config.yaml
n_layer: 10
d_model: 160
n_head: 2
n_kv_head: 1
head_dim: 64
d_mlp: 320
vocab_size: 8192
activation: "swiglu"
norm: "rmsnorm"
norm_place: "pre"
norm_eps: 1e-06
positions: "rope"
rope_base: 2690.0
rope_fraction: 1.0
qk_norm: true
attn_scale: 0.125
bias: "all"
tie_embeddings: false
parallel_block: true
init: "normal"
init_std_qkv: 0.0277
init_std_o: 0.0
init_std_up: 0.0277
init_std_down: 0.0
optimizer: "muon_variant"
lr: 0.00853
beta1: 0.95
weight_decay: 0.015
lr_head: 0.00741
warmup_steps: 119
schedule: "wsd"
decay_fraction: 0.699
decay_shape: "linear"
final_lr_fraction: 0.05
batch_tokens: 32768
seq_len: 384
doc_mask: true
train_tokens: 251200000
steps: 7667
dataset: "wikipedia_en"
Each number is 128 + 24 x the weight over its row's rms, rounded and kept within 0 to 255. Layers, rows and columns count from 0. The size above them is the row's rms in percent of the matrix's.

# layer 3 MLP gate, 320x160, rms 0.198, rows 303-308, columns 80-159
size [103 101  99 100 109 110]
[[133 119 133 116 112 113 132 102 152 125 166 168 110 116 138 138  96  89  74 113 127 138 117 179 112 109 116 144 133  82 130 104  42 183 107 173 113 184 111 146 143 156 143 163 133 132 117 114 171 107 132 121 136 156 166 124 137 161 113 132 116 133 124 124  98 132  92 134  91 175 108 106 138 117 106  92 111 146 123 165]
 [117 116 132 135  99  92  78 137 130 118 124 117 130 104 131 106 115  91 153 118  77 104 109 131 116 100 100 129 154 113 104 145 117 111 130 117 137 151 123 104 155 131 117 101 130 114 141 133 139 136 112 157 126 121 175  96 101 145 124  64 140 107  93 128 106 124 193  99  99 193  84 174 174 149 117 116  92 132  89 133]
 [127 140 147 113 124 161 111  88 136 150 134 158 127 121 112 161 100 133  74 130  97 123 161 107 150 159 133  80 112 163 142  85 155 145 127  75 112 141 120 120 119 117 120 134 123 164 132 121 121 146  75 133 173 137 129 153 134 156 183 133 106 105 106 114 126 120 103 134 132  99 160 144 132 168 120  78 153 181 165 136]
 [140 143  89 118 101 135 170 124 126 123 118 121 121 111 149 123 138  67 110 163 132 137 132 113  89 122 187 133 109 136 148 141 122  88 101 146 154 167 107 148 124 119 141 126 154  92 132 156 172 138 128 111 143 126 135 116 118 184 148 107 141 116  92 129 184 153 123 105 106  83 128 146 152 140 131 148 118 120 117 162]
 [121 127  82 123 109 153 110 101 124 156 169 148 131 128 144 141 158 118 125 159 106 127 155 177 119 120 132  84 139 116 171 146  98 134  98  92 116 119 128 133 113 147 152 115 137 138  93 101 143 148 118 107 152 133 141 135 103 138 138  96 127  85  87 138 121 112 136 163 122 151 142 146 110 149 139 107 142 143 137 131]
 [171 155 159 137 135 130 121 125  97  71 144 127  98 145  93 178 130 173 117 157 130 163 163 113 113 103 125 148  84  96 188  89 112 156 110 154 103 155 111 116 112 115 136 165 121 112  80 110 158 129  74 113 137 132  91 126  88 168 149 112 119 140 117 144 153 136 132 115 151 134 125 185 119 123 144 120 132 130 119 146]]
# layer 3 MLP up, 320x160, rms 0.203, rows 303-308, columns 80-159
size [ 98 104 105 103 104 108]
[[154 137  95 104 116 141 119  53 120 112 186 123 120  83 125 151  97 129 155 158 101 150 108 137 125 129 175 133 137 113 145 107 113 144 139 136 135  80 111 175 135 128 109 153 158  93 134 127 152 168 157 139 117 129 118 129 142 132 155 126 126 125 123 124 110 113 104 127  93 124 157 147 111 130 131 167 138 158 108 125]
 [ 94 107 104 164 116 159 169 115 116 152 119 119  99 127  98  93  81 157 135 142 137 146 110 121 157 135  87  96  98 129 119  97 131 119 121 134 144 102 137 131 146 166 160 138 133 150 123  99  80  97 148 101  99 112 104 137 111 150  62  85 156  95 105 130 132 102 133 127 115 121 177  95 141 136 130 114 129 115 180 141]
 [125 119 124 131 147 119 146 167 142 125 127 150 103 135 150  89  56 133 112 140 109  96 126 132 160 154 145 153 127 136 142 117 112 100 149 122 128 162 130 113 173 114 111  99 137 148 130 155 144 111 102 163 125  90  67 123  97 127 122 144 141 142 143 122 152 134 145 129 120 145 120 121 162 143 100 120 149 142 102 103]
 [120 140 102 104 116  86 147 118 123  90 166 130 125 148 125  88 130 123 117 100 139 141 121 114 151 164 112 145 129 141 155 154 134 146 143 141 115 139 126 154  93 178 179 144  71  98  92 104 140 109  83  99 131  99 136 132  97 143 121 137 138 135 128 156 109 133  90 133 136 168  73 100 136 125 140 132 189  55 108 153]
 [136 145 129 141 152 104  84 171 155 148 117 113 120 144  94 128 173 104 123  92 135 183 135 144 156 108 136  79  75 100 153 119 106 116 106 119 112 143 181 137 117 162 117 127 108 130 126 173  96 115 133 109  68 126 115 133  98 141 147 117 141 135 140 136 137 132 165 137 102 129 125 127 125 159 146 174 152 142 126 144]
 [162 108 131 133 117 120 107 102 109  85 142 188 116 121 110  81 100 107 106 114 139 128 102 161 165 124 116 149 143 137 154 110 138 133 125  83 123 112 135 150 181  69 133 170 136 150 142 144 115 114 156 128  97 107 148 110 167  99 111 115 139 131  85 129 138 153  81  97 121 115 144  88 120 133 132 135 121 103 159 100]]
# layer 3 MLP down (transposed), 320x160, rms 0.134, rows 303-307, columns 80-159
size [ 98  93 108 105 100]
[[ 74 111 121 120  89 170 119  92 111 121 118 122 134  91 131 142  68 130  98 137 126 147 112 132 104 127 143 167 121 133 143 145 127 129 127 114  92 111 134 104 166 160 153 101 119 133  72 129 166 144 140 134 145 117 157 108 115  98 133 105 120 116 169 118  82 145 106 123 100 107 107 189 117 147 148 129 123 124  98 136]
 [145 107  90  98 125  93 138 114 140 116 128 110 116 126 132 158 120 104 123 128  73 102 114 190 102 131 150 128 149 178 109 157  95 157  92 141 124 125  84 110  95  99 120 126 116 171 131 126 156 136 108 120 116 108 137  95 146 184 125 105 138 164 149  94 127 122 133 176 133 124 113 115 139 105 122 153 147 148 153 150]
 [148 153 111 129 117 128 132 145 118 117 141 127  99 159 125 104 157 118 147 115  89 159 144 165  93  95 139 145 126 131 155 181 143 162 156 162 138 110 140 145 146 122 135 104 125 107  78 109 172 132 140 118 121 116 124 105  95 129 101 134 121 125 137 144 145 113 137 111  93 171 114 133 135 108 136  99  92 111 159 139]
 [123 150 109 167  71 148 160 110 141 126 145  96 130 121 124 123  96 160 127 141 129 140 117 123 117 120  91 126 136 154 141 146 200 131 138 117  92 123  94 155 108 127 173 126 134 120 172 139 167 114 118 117 120  93 135 126 139 192 132 167 139 103 131 164 135 120 148 109 153 122 124 139 117 134 117 161 159 114 133 124]
 [157 100 114 145  92 143 162 145  92 112 130 106 133 152 116 113  97 112 141 133 145 121 114 175 107 151  80 104  72 148  55 157  78 107 120 143 134 124 133  93 140 160  92 133 116 152 127 166 133 112  70 146 108 126 148 118 133 106  82 143 119 101 141 149 101 121 130 156 111 130 121 133 120 118 139 153 135 120 105  90]]